python train.py --num_hidden_layers=22 --hidden_size=448 --num_attention_heads=5 --num_key_value_heads=1 --head_dim=64 --intermediate_size=896 --vocab_size=20412 --hidden_act="swiglu" --norm="rmsnorm" --norm_place="pre" --norm_eps=1e-06 --positions="rope" --rope_theta=79900.0 --rope_fraction=0.75 --qk_norm=true --attn_scale=0.125 --bias="none" --tie_word_embeddings=false --parallel_block=false --init="normal" --init_std_qkv=0.0179 --init_std_o=0.0027 --init_std_up=0.0179 --init_std_down=0.0027 --init_out_by_depth=true --init_mimetic=0.7 --optimizer="soap_variant" --learning_rate=0.00326 --beta1=0.95 --beta2=0.95 --weight_decay=0.089 --lr_head=0.0045 --max_grad_norm=0.5 --warmup_steps=102 --schedule="wsd" --decay_fraction=0.786 --decay_shape="sqrt" --final_lr_fraction=0.0 --batch_tokens=65536 --max_seq_len=2048 --doc_mask=true --train_tokens=437600000 --max_steps=6678 --dataset="wikipedia_en"
Each number is 500 + 50 x the weight over its row's rms, rounded and kept within 0 to 999. Layers, rows and columns count from 0. Numbers have three digits each. The size before them is the row's rms in percent of the matrix's.

# q: layer 11 attention query, 320x448, rms 0.111, rows 15-34,78-97,142-161,206-225,270-289, columns 112-223
# k: layer 11 attention key, 64x448, rms 0.106, rows 14-33, columns 112-223
q78 083:423464502463490566488525505376480491498584482518454469493525539442511541507528504497495537533532435428431388525426443431434494494540451528571496542507481556428487491572626577527614613559587530392433471426413496459511509516496489479594507545539467510471555520524489451448581494496518485441454506487509484535480411527480363503524472481427
q142 104:519515497356507562489561415595471562566521485463559446509530487574498412469504457440519499548474499547472562503454543567505540449389427571482449514522432515485503494492565489487494567481518484429509432418538476513505455504444468453428492530531583568435459496516513494495510479485442547548447561486457534513536487503467497453537522541484
q206 078:585609513502576532475611413495564603477505441507544456548546530553508512430560459490516406541481515443424506516411643492421508524435395525530524503446515546515506437524531447456569543483507507380473496412542492479518541476514437545517625550463547453493414505504488510529562534461454571535537595574443541511584462511516468559570452476448
q270 079:572549512401467489497512448447489483438578428517557467584577536549507457533518473486579430533583491458392492482509505487492563435486493520544469538528462540468529396481518471571542545516457469472490543468500456591547465538514522506519524420499511536423523420615504528520505521465407570551485596579484469510495486516435482571548481499506
k14 055:544456428497492506503494557561536518461529476517474552423389498466533475540526434561488551437568476559579586574573394467552528520505586574502551554436490446413511485473554538424464409461503493641493495568370567558402511465484493551531441524438567464562456550543500424487503565469499408615489514501508472384562603461458438608439540522575
q15 123:518513395456468465479418502488475470496501539431450483473451496515484553482586568442514591526528491396434540473488425478551491526365449577457532483545523514464491553432536495544526540576469518506528534510534492453610451514481469467515580485535530575454511526496409577493444456468466563537547441642543490503461594531502469414524487435556
q79 087:449496424444479506633551519515507559484548430479405500497483411501528460505495520457546517508475428519523600440432424547621441450477460418500591536504479465458523565505473545517474484461411511477460582487569577462531539531449410486457429530521448456496494506499504449497536456480516471519488516416489478428464462454435435520470520446498
q143 088:450428487476479515472503454549506466511482510636506611448591519481477467600483444502510527462456439511506472490511499432505456435476459517506506453477487419583525484503517515532437588533497447458529446523526516478434558509472477507532586487586527583543546459478580527454496420500462500464484498422459558503476486409573483434460543418456
q207 087:461437501415500474480460468538520534575576488550553552596505524487386458452500485449494467504508457479369498418483498460441484585527525576619541521537474487575563473418483450576487460368525418489413486515498467444516525582454430498438503521457505535525488511468563408581567540505446546519481525531446515443528493460531503409544550418506
q271 080:383404489461442480481498553515509541607527484611524576517515510522485455510523428434516529472506492506404608407492511514483478481529521445576554549507461447563560497485482534571555435389523398535400481461563509421472518553428431449465503524560574553434536514438523483547634534539472552495435501458463489495570532454482494396527554511581
k15 059:510535547549516495459487574492533507458430550532503455540430535484559480525626523626507505500486488435520460425529563486505457549496489420463469526516536582514427481499463500544612557568490582499507459490438529553534472507570487505452469456518483495544458495433531522479552406504466490504521511513517428525511460552454486591493523520543
q16 108:424526509497515460547486580562477501554500512412521528496497553571543509620375418495529526560497490393453563446487523515580570478440465487462522545483455504632537513488404554531376536470400519522490481405485469431524622473539484544391534500446426461518455496515502516506518495475423431568423462465445436558500517511401481536506551557588
q80 069:591527513487545386476464426565521510498456518593533477523532590569484492477580473560524415461588494506590456510529459550503527536503547556476507432476539621584402479452522466528513534540572580596520541578485389411490502483429521571480523488431437561557416511537513574537506579532448554477475512546490575508545481535505536540572512526541
q144 099:528521492486483493463512560476500391509446449473481461527510515567498457489481498405597559562459539686556545507503474507503535502479504455421492498427518532418483524531476521504436469520513508556607441482453509428514546450442478470485527512530484393533553523458422469509433450508606456498557410433469510444511485494409553517435408528537
q208 083:473506409572541499452603535454487535509419547494483477453507458473525498551482522484560598503485624603587485538491489566457594471525551455429501550387502491436486560514518534465486519582561559537604511413517565503511569422502492441526509507555486457518539502508395531452420462494562554443537503449502519576461447553472584537397409512469
q272 080:579483498582582553508441512538537491490526518421491480518492510456499461565399491418562548524518570584523546516485486537521570502466465501457539515395454537378473573473480500463432460543491524524513507454453467455482514433492517443556444423522450408534501434466499508435402479483574472503525543470496483512482449533489558538378490451413
k16 058:541475591486511421402471490417543456458428495495434551461430447540471512477525559525582461485512533494418403481482507505539419426561534446558455514537478494573540449500529500542433615421485514405449417496519455429530448489511499475523478469438530530424595531528590460583493544523532476518437432488551494509513523587485489527606563486454
q17 123:424484552529422498411607524493455385484513436453460517455480495504508525420531537399463547551556555539453464480613372529470542472519566392508419435456468522429496500487482439565425469462469488422476557520601513474451530526595463446491532476491469520480543568524520549468528479536463470522561568427529530545433515570538559449541537476524
q81 085:475474438534529501565539548564530583481482407461565483404500586496489478520528516430429542553446473578541504528412494455431382599584376505511543523460489532374487538553525514539483502547530397485457578500470451584554479574601491472558473503525479477468482464489518431495616512436501514409444381578478466550453450572471457512549521464526
q145 116:468519520531469440481596499467513500530545562505483501531567503484487534541543497502507496494464502527518483548540533464519518442526441558500481462508432477404498467492551461493603489435479563483606510584473457595492506456472490551514447403502478496423495480488461487541568451550528546498606540573502541482460573529528533526491399457429
q209 095:469541570568438490448597496489465461482459470606544493460573445597535487473602563470480587533435470434533553480535540520451463503502409459453534514409440482431473465441509589382491448502488509493604436532456542632494599512547446514510518439557470409411511402520490560478542443518503486467511541433494516505457517469595476493456448584439
q273 079:575520489518481435501548527554564469424511506501478553523639474599605554451530555387577526474451451439531578526468525444521447529435420515451504583448509513400548503431467555416543463473414538527544492547549510625544538433529490506488524497450500447423509589471445561472488519491486447497464469449435448572462503518550471456508474491453
k17 063:467508458422557530567535529466554576410499527516449460473408580417603538482537487534532523553508528510561559542435520522468550465584502502460453442486548532502412565529546581549583584506504459539460455417485470369446518405479556495629468455475518472578476556536483536468399589506568476502473464501481475539435453615508535494454453384422
q18 123:480549494531477556485484460538485582489563479406418453448451431532531559495675490496404551481482442519566470523512540476436506500489458535523567562545430538423499438511507499501483499543531490508580501466480513557469560435409503477507547557588574526434548487504569478497439516444535441498389469495528510553393527530465478555527567494473
q82 079:492433500575530446504471409543485472533507502485565464435546563461466491538473485534489469501577529543443490477571515524539416489511455549579445500528572550509429545515482522532513503519486513515551555556433480494463513509554555465480535470429475500541476515545570517566454512521474578438466592591354501539521541442447477502503456541531
q146 102:494446498532471439542538593480433465502430523558425485428429398486463530485505457559504502464527544616618471483534536458539475412541502429503514574509442536537508415532460513439460391496474463536574605525413547528483425411543533471545505344501504545501528483538499553517543508532512479548542490516435446440479584526578497401518457535548
q210 090:487562505650502487519525528519413497455445479469489477461465467547524433494551462586501500578508500506475523502488513549515432504502418475506507465444446472504429419479467597462469545525459539535581547514395556567544460483499524497543571493483451473458511520535433526438458409533519447561544432510459491426521527438492512503494393569537
q274 076:463572472610515473488516452517497453511481480531472533480472498575409484597497521522576448531495528539469548614602540526515415529463393438438522442436507411573487322532483488463506537591452614525609512525505536550638483476489582526600430402506453463458483487482513490478401426519559405484509411485459490434435509481472506494487428478538
k18 064:565497468397490553444582473432457452545515450561495551463575548429533518582485531546535460481476536465510480498555448492562530473528530535576420471469437495603540471472508511471476470546611570481470521461538463470563516470412560545529499481493539440543527449523339539466459464412495520533381498522599461519469500587447505531539479500533
q19 103:602467466475515549534527474453604491456417465531431427525395544448513476506439577487520482471489598481500500580561541573541544511514425506434511470452538412464429485459540545483466580488549523586633576463425470559478582597582588548532550511531500577529465419476472445533463460511483492419517523586523506431508521530460536448457444575475
q83 075:557476561509494573530518547455494482501563409359571517531491455433542491630520516413475571557464519530520527480470535495467549475508514424518513558484461512455534566539475569553490526472440545554488409386500507565504547471487490508523420438574478439566517583559463369474534473525510517529488489386571469550467468451443532501454497468503
q147 093:585547503413533521560428513572505592526551519407516522491512465500455477481434454487540483514425499485396632506539499539415454533447474494509486544499553544553514458430584473510485506476475426427443442478530562490514472560623467498444501513483555533476467442500490500550541507437461410551505456481486562423558460436563467505565514515467
q211 081:555546605424522501496506438558504568520628516490583508560519501537489483482490462509466426386547462431380536481516502430458381528446480580585430547577480488579522432510508455505563426415447421477447531518497488491493464532449499559481469526431529520484487539470521469529527530485487521575549507544467492386636501420520519559544531514496
q275 074:462530565445474449494568538466461588517566397507629506497502412518477486535629470531464517458524484474463539520518491488444495467512534465598468529548553556553564477495467528483596455424485397539489405508479569537550489486492467483508548481513528534516471460514516486481524473436428541516460560525492527430646499407480485494554486578519
k19 052:399452431512480545588530456630501539417478427543504484554461556455553487471449563454409462512490458479561614542419520564490597548486529605429523514508576456465467495385514535462527484600495503580551529457481543547439552525541451489416510512551460520550399531422477530513537508487441479542553532481530565508485562485524519396502434523507
q20 112:530356367504481487606571529509550495393504487591545476597451493514525574459508482455518492484515332448485474573543559501545468529506567511498428424559441478449504469476445507416654480490416428380443488501422510538501387538510519429534523437477516542610556476496411471530451500494450504558540513544505461397539478498537558478513435501531
q84 089:466536433571453456515549522519538505497543609579534538483420533372443547526454509500450542503537531405486413491540470471406541477571516476636489516515552584405546536568473487485566408463490500377484474476387440566475535550493482519500486468426501497499591591612498530513526485532535501432470537442604470559453456536474514529437489425430
q148 102:530583569483579480555599420446455571495568520469533400445523480502517422427531532540410506550516469507427554475463483554485472565427465635483497470481438512519487475539603447539458622479535469455406458511440506521552512531575380544571539555542553509568480479401507432519532487526485615426525569529542528549545539414540482524472493526495
q212 079:496520537423431437517609499494461605501482459470604465560441485505454481632583523506389485489602384472412597504545483472502555537387516524531535514560475525480472492473515433518471446499525414421446589525452448508514488498535468571511534500533499457541424510520559450507581504505476617556542565501521594486586546404522434566494553486482
q276 079:502542573452556435447584443434444543461555391498513433566491479570444564568530481571482486476551407476503509473549439486477587469544537573581444541525488527502460491477570472499534525448489452409479554552505479541458514548497528501571566542497492512486483547574541439508544483519492556489461512505543468493487529421451503536554589450516
k20 059:645494491461491627501535545572489531379539521511547530429573439473540448476461478517485546511457557434538695490534493520459562532486495501471562505584488506489483479462458513405396473522534503502448435423523625518474381521498460528522544438524479457453441453457495557513487468464551528487445508432503503415547512489586516471564444548483
q21 124:514352495518429465532418437561463508462458561543436565516527446542542534408493498492549463629525467570467467399511493541380519468464426513387515452548456510463488482513495572556452500497506383493515512443478493437503500480460487489517512455475491505472495503499548422367549535453506514539465512516488484481467570426536507506416528521469
q85 091:516601630570502450541497540493443559548410453485485430521600422520422505401494474524541478532490551515476461481451583535590445509461534571442487486447538506560494487469559535504527484454562562469498494527479411436535553506579510443544499502482511505584448558536408484552505532449535488483532409546428454525552447482538537580462463513482
q149 110:554554452400462516560525472516553429497494471447512487442508575508477527476526602503615505466478464524559557545451523517551426592538554503520446520466543494495514512441474465503404467567394515516534537486524505426605488593481598431500436653471508482479397541507449489566528555527464430487458498551444543497517542526482522455421427480521
q213 088:645485405314467542548495561556552497599502544454532537480522542393367592517447493413506516574503539528477539561489499516491501532536650513533516478486564485557511631447511496496414603511469430551445530487556475459489491491515451544458448576429486505484530526398551506578427603509459501503510501565504520463563511547532524542500444501488
q277 077:509541456452514555469482498425509497514444500523499522487569525454425536554490555492532504528535435539521517505489511493541467507541525498534515523472513587434424542396505475512434551514516505542501475476563486439401508560454485486521462562506511502507513529484569540585641623579451512494467460572477508487513555563513516569558497514519
k21 067:335522459578423390435488510425500446455509493525391408491452511468510418525496486585444467509501553517461408449461478476527475411593508530603448520522439467443442455498410461547618520521394545485466440482432478500527515460427485509497508452601449560482556564482431506578507459441476537456488428394562467489487547512420550578550530531461
q22 114:468428512536416472558503487553544514450575481481493593501498489531474510574607512409394584498509494646571521487533486532524500454578543453546529507570588489448559494491578507474470439431507533535461548374460524498547483518492546454543467586557499505503562548575527553554494443476491496523608510462560450423579483468464496442416473482558
q86 083:545417435528553520565469449444484450505455536487548491344485558523498511428470488459502496443560503477539457480560558427363516533505429463513533431547448518464522507475478443515510519596432487488510586598454445488519415458538526529495545452367424440525551536554527511515471431521478500461489613543443468543509540572535459487538448540433
q150 095:548572522514564560427570594485549491523457470466500494377495461537458467402504460484552531614465458534463539498507481519484508533434475446482498472470445462494574479486480520586442543540449462582517418571450457528553538443486475572454489465483528475442540588506398533404482419554529419590518437453439495369524491433580503460480498575544
q214 080:517537538605529515518569594516512439528508492560516506446408483551502468494521527446542470570618519499481430469511530511534512563452458488430495488481429355513475499386499431481447459497536568508558576546400476555390513478504592484496469435486497446479640555472495510426526443528539442571645477424505473444541497524529534536492470498509
q278 071:515469563505574534460547520544470502493512477502539430490454485511509555458516524482539551514580485506487497471514508535497473574446518521499457424534501454507485413459503399442417591571468542517596508608428450585522550488505545528490502450499523501461523648556568502397483435568496544596537560550411562385473508460425508554479506499464
k22 057:459462460522492508475522497498424511504489558510477514477463602494428545495492503563570541550523470431576514545510544434517455520420537540567437431477511470503478516542541572406527406464544622528525493509620556447412504539452551536529591502442589560568430474548520435495434478477416460491549515525591463485507510463431538567459430547606
q23 097:481448516476434494512501458549470456584450471512520489518425547471496506484458528431538478467531491424492514481617589478581501472497466528502485543533529491504538486483456554482569453527529572505551469443564584507569455570517348595546489540468509374600523464477527509478602395503522434508403518464527563445512505453504545530471508546569
q87 084:476386462607479464495558481530474553547512469450519510565545506474537532500564447441533565542487496492494486489517472505444458513606457512525549509551479524396547465461466622480474396484505527419530450449467494525511534479493571608520510504509558453549560487517655449477525470477469538431581482472498503601536414512537495399434445432548
q151 096:566514544384518519500567511526539590469478519491534466514550462508524393507514473411451523517473420535404676483484462525463455574435487555437441524508536601499473523551552419585473545456510421451435515552506554493497486529531443527544551571527472554461458491507496421516533580421563485538476530602533505423609527488542567516528528517384
q215 092:594463556409535476525565492534522604528522448532507527537540487543439477525516507469470546465487406518494617487539490476470471526491533562515528483458508576535504430568524477538471523421547331459421509524494492465530477543532504532449589517468511456468465540513588423572553536514490542462530619569489531446594569465470509562584535477482
q279 082:519443579502476466473614523490537597538553407567548523500444486516518487594547486491446493554512400520506661391562435473494496558548563525610500506536530499546543485516494498557524523516429441474488437548499475543509461509558475536525591486492594452439547532597496428490517514500498511487481566520521513427577501467544466475572533479516
k23 051:543448474481560506462545538548484518450555532517561468477407519467467441549535553542440438486438512515549475475469491462491481580394612526507482508608429494447474529496543485505509424541486449564459562482527567571470506466560452443566477490525511483452429514467505504511485509501479508518515554490495504496537530493552498452530521573478
q24 094:521580440442472495467478599501502444521502541537494439467549455648527460467567477474464455482576518376432529470452537493480482496503587517510493513555449515535492555441461514576530480575553614443455549518494544510430468509575451551497545450517463572631525515393509554540516503535399460474456478591498531529502532472481489539569580479507
q88 082:475498520687552500499443447533496482492510460543579458616519549520513503462511509484553455439554504535539540485474534509480483498536431524527466523469519483530482434468529491478605529494513377434517534486461506511524567392479474462512466491566452435463513496581516460484518445457538459469541541460498448509517543449533506555425530553400
q152 085:490400549423595576551567489449558443480500483558505496498529474360542473536496541470461496516496457499534556474465472510502453434500431511493529506517550519389510508506470574505552559555508493436464536587434449462473428450532522521500532485478481453489433519551531492588455530483682497531476495518511448499483555552502464529453449531459
q216 083:555476563508504543517554480486516530522504505551524455555569525498518451536462405482505467469473470522534534532526483572506486475481460481490555555470601538487451505545565594541605551570507431472545525478499400462506485449504420571568475490550529446549478441451565414544501607509578450528480583515438459536512529507501510572481451511431
q280 081:468452496534595498398605435506485501512516486624520507549508510489520520563559478496531535502531516471506528555495495448421438490495498470455502478466579561488445435464536527451589594625521461426535581528469377424524442314501485512623536414470521454518493468570473406542457560545603425527545501485425489492509486507491490493513450538490
k24 073:469489564390492461570497495540437473469492514482558469457521444468511494558562496503405588602550490481552583558417478532476562505477508552567445524551520419517493475525464469455466511558524562558489494469482498526548527501569502506528514509566484528525489527409507440591486519451471560545480560548563536383559489427547470467622428371549
q25 108:482500481497585467505517513518577494500450488617546412483450515526419490522470515508515507518551421484438478457496555439500542527471351622487477418439572479550509550424550461485542515534497490479583593439473429536561560526529512467464551416417499429474505476518535478464537559564442511486504475574465515553540409589551561541419529513514
q89 090:608486433529519503511567503441487556459477576462549397551568466550570541521497533551493440524510452414461481463488501484516468564465471483555396548507518456540508467563557438480417431520498390486491553549471534450514462474445451503466521490428512467544447499458486529439409561410451516458531496466511538565541451540395462510558479493464
q153 103:482526409562560466531599500534447530463481532511547489542487519517513421477419555505576534534411548580544529483513502520481418553524384466576515453456436546420508524542545492482409471415461437449522476480497545516473528540506553489575454457553437451569464394527575558468454459488476542438522495469523552615496436471472576511490560547467
q217 098:469557402504510472500611514554511588492480532494471463614464502586603452435431536488499480529451487556478501506484519495501460597467500444487486501460453499495496533542527438441415429441459346447442427483466558456490445532454461471518470509505444534510460495428475415493448463502439590542500503511477469564594426525504507509460502544427
q281 083:498520410535468448506543556482462520510451508503531495546498491572527445514454598528549496513445572573466585455444513523466501564463587564500461509510502523520454582512475482508427458502502392493474467515459563411506458530483488544532579498498493465487446489480501526445470513462494561539528494513488522531537517463474531532422572519427
k25 067:532434561587541548434493470497537413424460483502555514565573510471416493558540511510469485488546482507446391425487482561602560556378544460474548498536629489571556511434443499452586459507503527444432529557535442371445592412589495523492427502597497522408466553580565508468455446539492498476510499463438480507542535487431561454425501482531
q26 086:410522480502482536493505530556504410548551517560461461498591533544443509487555502519495415451429487626588435505448402578523556486601532491476478506412459469462517510446481494607522473564437580466507459543471449512466561558515489437521532425466569522507485447462452560509490519540486466524370466619564473500445508501476480560434553405427
q90 084:489590479457508508509528571441521497434486483521472422473494526346479464419538331648461438526413440391418497502547532511497450543471567422424500499491502541617516464551457495491534546539529579510474606631598487548491456484468521513492526479532462452455482537412405550439503565586485464541470593510480530468486525505500491477483548498514
q154 093:486491524502499488515423478501554442429523506513476579397550572360463518540434454523519534471491528493506399507552547517499607557584513400550525459554486440505505444434406508492436540570464645513534442510472459550557555551504529501500485587437437480491496491432540513532501507525514468545357497432529498508480504449483408480432507481596
q218 078:498560415509565534554456531517474454421514519554409477460561587340530496555434429521481496484492517466469360532517514553503557534576479426472520531505518443510453476489453513561443505559489613466596507578488464519549551501528456350505512551464472495550520493401447542485476532546537439515419489446528457558421439527469487463429488504557
q282 076:415517461536515567501386526539454468382506574574393377441503546319536464446428436543471514558396590430520475531509594487467529541514476480384541470505519456500513481499467471436519505575557634488543510533537464557468506525501511507528552547432531525552450502397486552494494565542482449478446541506513456624449493545496506518445529515516
k26 071:422441628539419433461400428493519412551495546624536533489451448525573583521508553526556470527456507476528310461476508437500560412591487460523448557490487409513588463470456421548509538514545586512467491416479470460506501487497536477506449490517491517512570565480537524460481458519569523502514469517510492504494429506561477469596523421534
q27 100:485583516523468503452526505500565593551574490442487587412572453452507441468493481491510480503416480513541523483534485613498531519585578472418514490435424545428535553498484484647407521430564499565503453521512451486546574546500416434492453481528499527491436511436509517580516527471527386586429522567532588443517538565495476440430540548571
q91 094:576504512496581464504521508483572446545421599382470506385567469513445512400494497552505485506501491436584537540544495509533473500498411502432449492544436485546418550548493636532469417456563450474542568507557487445504535488483461608511593474427439472483435552516543463540548486580468527573541571547426557606462519427549414466539489429496
q155 108:513468439544549522448419583490495434505500434560517621412480482437496423465543458435489530495427520523451455455476546474471526477571497382532544481535561430572480588488462561528509414448493527485522474527477564496460554462472492527481521445486423522494504531450447611469534491523465456637480536423502489471522510499566329399436427531518
q219 088:513543444545546502480554666418462559538517476525452569439451418453494436481449499473443481462458512480442554492523550558476451522471466426504523547563419463528511467488557550518506456424533466493555417532549508579489506573444424518440564458516516481514453496410479637516451570592451499655521531494483523487432504480540445423440396499502
q283 083:539440426574515505511510562478514546503495538541512525435525492517414479446459493476494514495492491478436520400512577550490534599565466419487508495469432489562502536461552532510556506495525487425508527559541466574494516570472456552460495557583437540521490540492476628505466466505441526551504553422444480512449497441535406422476434562458
k27 075:537554427424539548550472509544480447459521529516427437476488614330419501489497465551557518494491469428489429553448525528421465637627543445440530458522560562515481444485512529453528537535508554457601517661544438588489509485414446360502532485524444534531393419454427467448400538489514514531406605440546491532506513571492487549396443512457
q28 085:473518549405543531399533500471537435528400555466474468508531538516574578446540535555431516508473466480563529499434537501511503424604465488358497425546450476431485488544525490440496533621450434466578598473494454528509510543551483492509534491549541543561468514494504511430542541511501473527539450562547430483462506514572510450430534504565
q92 093:539413509436483586490592483505555511591394537479461496435492467516475480454501549531405511524607457484523523510479589496542479508497521497535523453527417569550503527454480461524580522581603375455538578472592438442466476515477444543597589461504473515507471560523546460389546456543533518488489571590504506483507469466486490581502497494563
q156 096:505457449469567446431477461438503535487449510466512536441572521455575505444529594515517479454557479456444429418499500558499442531530562512477573467534524551574481472531458454541673439597584467508526481572472476483466547429497509548554462521467536534444516524544433511472499543498521489509541582453564468481546461527484485566430462511525
q220 090:547474429517528537436467494438551482576390530476502478431508490535522540433513584462531478435555458484434460438499497534545400523486500472488573503567456536585521445406527472539612467538572426415558496563494421492459473458500442469538465449462469555474454528528487553470509538492525497566528508493562466406419470582504499487407500541518
q284 090:512463544432526579462476542477523490559432503436484534486566485574518505459450593502540548473570483454471468452493574511547458540499518476441553446522455490556482498512516536514592490547600391448562536491532488512475475501507468457578507432508527569415500548478476514441529477475560467535542509510546463447455503496480532504409458512533
k28 103:521490508416552491503530468431452405487467469454454505463581533499575522540589510539483511581536503568513510481485401488509529536405493511459652533513491447463512556503492430403546487624481453493518532480384509352503447492485475490556411404475495554466594574578455531482554542556470521492517507480539469416437483593492468532517538425429
q29 092:533548539490488553523542585477559574483445539454448516490484493411475462491589505407538516536480493472580448430532495539465470450568528538454485515525402474485462516521495447487521530539533488532518488566411529461524508542413593530482466410508512484465539504432511507482493529564481558463560512517410465481489452513455461486559447405466
q93 101:384515492531512467488424529511477592476486520521450556506509500462464446544498530440455500403416528504563531468490483450455536509504386500614442479452593403472426493474529486501510532430537540556470593562477525605508548507455506548496550499444535432414465446422511497554316421490558554510438443470499480486517553472484434486559529439479
q157 096:490422540583426490404527553461523517468499516468506553492488470547430519529556464526467511465535538452512408502536515448485464471515456484664442570474508386564490474519497573495467484474514488505628533534536457548485566464454558527530581518491500502493443429400509470440463466502496577470496478444511518511442507462538402580470527524530
q221 089:434480511534546497481506498517533529516511479558495536492434509529417434550426452417443497451497549475518428532524519473428575429514396435614408505452511363505471504524458508554529584527521568497512524512549529640455558500425528530570589449472471526518380479379440478488464499511524561490515477462559533537524504479502467463527595526561
q285 086:425439492561627527526498477501593556524558539527476467453464484447498430507468439473506501428492592422496503507512548483475571462509427450565433513452531411486454469447450538545502588471537505557517574555577500608548591494395483504482546504518460511511486463394462521518412434509539481474483448431548521505484553451450442504523597493518
k29 081:473446418448540448521589544447555466466443507509422447414546523497533484467526468542509592474510509363458446511524501493539487481429498428493543449625543423506489557506517531569589426580524436412476503553473522579546522422411533536491528375495441514538531474478595471399474532464503462473470498532492459430441509496459548571511566417465
q30 084:508419549541427501556527480434509567435468441549452470524443507457534497541437463532572549564412514535540459487529589431484444564602477506619506522515522477518467492483536568429508451482527427554537548513454497410435534466438421524419562509506458569552508618448576505539381496546517586515420542505486459384629497436532548529466550502552
q94 091:466512530527437585467469501575482488520527534493469508511557514542425569500547456599463508521504494614496489460541515456506557500578505531518535527527471538475512509515559461469514521480537493514476489436466599482521508502529510472486542543475543548463482533440560618539451523514524478498454478485491477503463467436480559572497488476487
q158 084:510438503508460590518523522577454476515507630527502597507553436595561536546468487442457513543535519612455478480508482580478581439521596465460462498548580513451482459521451554505603436515547569535424466361497555601532520410499509476496421501501586536494487523561567542390476496479457492505443446551535479500431452486556513466484498508468
q222 086:439378521437470595559510502558468529493442528500473586462533477643507543586450594399503534501550444571482512504510589568481572407567533467503514483563553559457499392573494526481554473521535528509469448338514515544491474499504436458569449542557591565449463547471543514478547504473497520455467466566531482508449486506510448400524486462467
q286 088:443393521465455565619553465541475567466516509567484572475524458537475535571486553495465536566521443618483491541533568554513564491569528456487494495553477558471519450508456502513529518497565495481490478354446588556529479488521490436530518500496603537432446558471553532497535465483459503495482498536486541500430514488495528476599519454498
k30 112:506375473510489505504466527551512464468478521491507541505491415508492469482513576473511444492475483645431498443530543528535455546384446448569461453513527523448538452507562536521526420469451577498403489407454562584489530519540375413481460530432577456457428567467552463419506513485465484474511453569519533528527494469529443491527519408529
q31 085:488393528517570490616386546499483501451519489514604527566522551485508513507490459527445501491489434594502405608562483490600485471496537500492540474520539506572532484477633493486538487472501445510545447496487468392458503491477577513471466543495417512517525535474518553478606510427420448520544548484461536430473487421544522601481604499514
q95 104:542396536358539474485488624545527480491442507440460495488498469373476435424526481517395505494537522451546486552477489566544520522438426461445511536471457482473559578510519534470412588509471470479493539618495570542507586522521509393487552515581503468552515460519415465571468510529439433549435458424483482505419510415539524394506553487403
q159 078:488514504458428528545486462489477505486525484485530510428508490525511598535476486403416415436572455545641498537477523465524505536496513476527522520529470485535504647492478461432449574504456542561503463563486539433553465628456568485420565487529408548476519471545469542469612555490439539524521487488477463561457457496466532485550494438474
q223 082:504500536368453490578542504517477481464489414427500488473498505468524578569490540469450500433604497529546498551514477538501499599455500508475539514509468515516560578520561502440428516488503525523544552456470553419563451517569554466502526536549412543400478463510507517475513531491461495493502508519389529529471456507497525372590507465420
q287 089:563473535341487452601545520549492461454480499433503510452517540490488553498499508458392450471552487536558495609489481563536460650397411502439540507537450577521497529503520455519414495452501498541532474511460506454550458505504565421459541503545472537473462483466524491568505479507433467542479520518402537435407452491553544476614506494441
k31 104:482475415442417479561482417449321488539547455471484510386509618567493555477536513515351511426586491523465502522529528450421547555404495447526471504520469574506486540503549548429423588434561433524569513503482513467446458614497530503351532570536486563489504434601588498493530448471426599561507473448512491484405515530489438463578498462544
q32 083:461555520592549540532491490511492542543550466416487482450429551539526462540530482558585471479404470562447533372448503473400638499602522405532602536550393467522497499470438473522504538430464501455479559437528518520537491457508484555437481423533491484438536490539509579520488515523472559463567413475427476502525468514540418574434567550460
q96 097:504547480395511534479513480495470484536488447545486556541387492458508549512484527423548504530494628510417575398435617380482519500580437391480471470488496464580502481577477503466470441517553501605509507462547483555441534512454549579481482446507543522500403491478486628550554537532523489478553402427488506502514426464534565430453452446501
q160 091:576507585476434498526520562507401502517445520469517546502387490424403567517467480532513494536475559439545447473534522540547510504592577411514561507575526528547482443525480430509434511487536501487551536458521452475528482541503572540405491456490426582538484390607581501506540550484473440412558448423465505514520428430520505495440488543502
q224 086:505452555469476538513587480467435507507446465461475601535371491429484455483444505412522531498481550488464502412488522499498519475593538435502508544558471512625507468548460450515439450499537483553524571452582436484467484564511609590459469456520438550576556442542570489509561539519509499447558442424516457555550486458516587532392484481532
q288 094:517510641480484501464522478502406537467468450427492558534339497435462485487439472472498494524447524517505543379473539463512560499536494429461507508601464467566485444564486446457470459541532502533576530491522463504477436499487564574471532483525470552541483446497575504540528541500516504470585395397522488558504524441496561507474470446560
k32 115:477544494464560499376499497574445504586446491478517589518442503569435499571482488554555549428476477425520480494446517439508573450597512458567443482574497495594449487452445418534439499458442473538472550547466503472471587560527575528527509453532490485569513483495536505558484499515487488409482509480480486530480524432530450489520529541515
q33 077:511474591533477512503485427500451523484611533518471535524455517523510508418430486501471520426544474409443523538503553451493497493526416559519549583562525573535493519480524543524417505430559503540532502494499500479463521499456535505484490539494579551594452565526468522452505464529575474526525414489528463386507555442372457428594543541577
q97 100:565578528526513560431585512424526556466538549615490509478637445489509548516467473448502530511487535515539520371517529554442522534584590471366539502443475484527458424537545574448506471450582507509554528416519515532532468473468423511455510502514524530447480495614491484467564536496529531516471472508430465478525482441561546479499523539544
q161 082:482562512553507511503452444507649576480584463482511508584530462549514583497561456545423583467552481579432471450598538481430525487406567529436462536353503486459569481440526532453553496404479467588566466451401641503432433501481461502471524537526597444496479488553590456444462533506517542553477471537456468489479507528494534467487522524517
q225 089:604610465581497528533455466529557536441640400518443470543575450534550519496453515450438548540480500524517452441594542507399523518486559509406497486347471433538532480495573593432504574445466445565579540459438643476468461520415499471459458572524593469484470456549519462432484533516523510482519406575451462436442531492492523480513507585523
q289 092:514543478526426607527469474543569507477542487528449507538598471525571542510503576483455527508532528582445457402586521519397512512501546529367530460409512466519500447519571606493482557455544421572548503371477586465479496498422517476467498496528591486499463501575534465508492517518501567458548449597447424425488495450521486485499497560574
k33 117:465498464540511581585431461486454439425634449495519576533422499493406587475494462380460525491493509550475493472587563497430494508548514499405581487425519497474492471522503515470513515465503440503484597526413637573479497574453554511471506479596450534521474456531512501529472605512506516487512443649457466441468523493581560459429493494481
q34 081:492509585480438446400487500554489470455389503420464564483536526487420553546480485512435438437570537529445550486534556568529416538508597519591507484528507538513483520538482490549515451469401455541481514593509510578563474488470454432419489483411554535573492528475454529659609547478484482454503477532539473510465525404399493468487497489564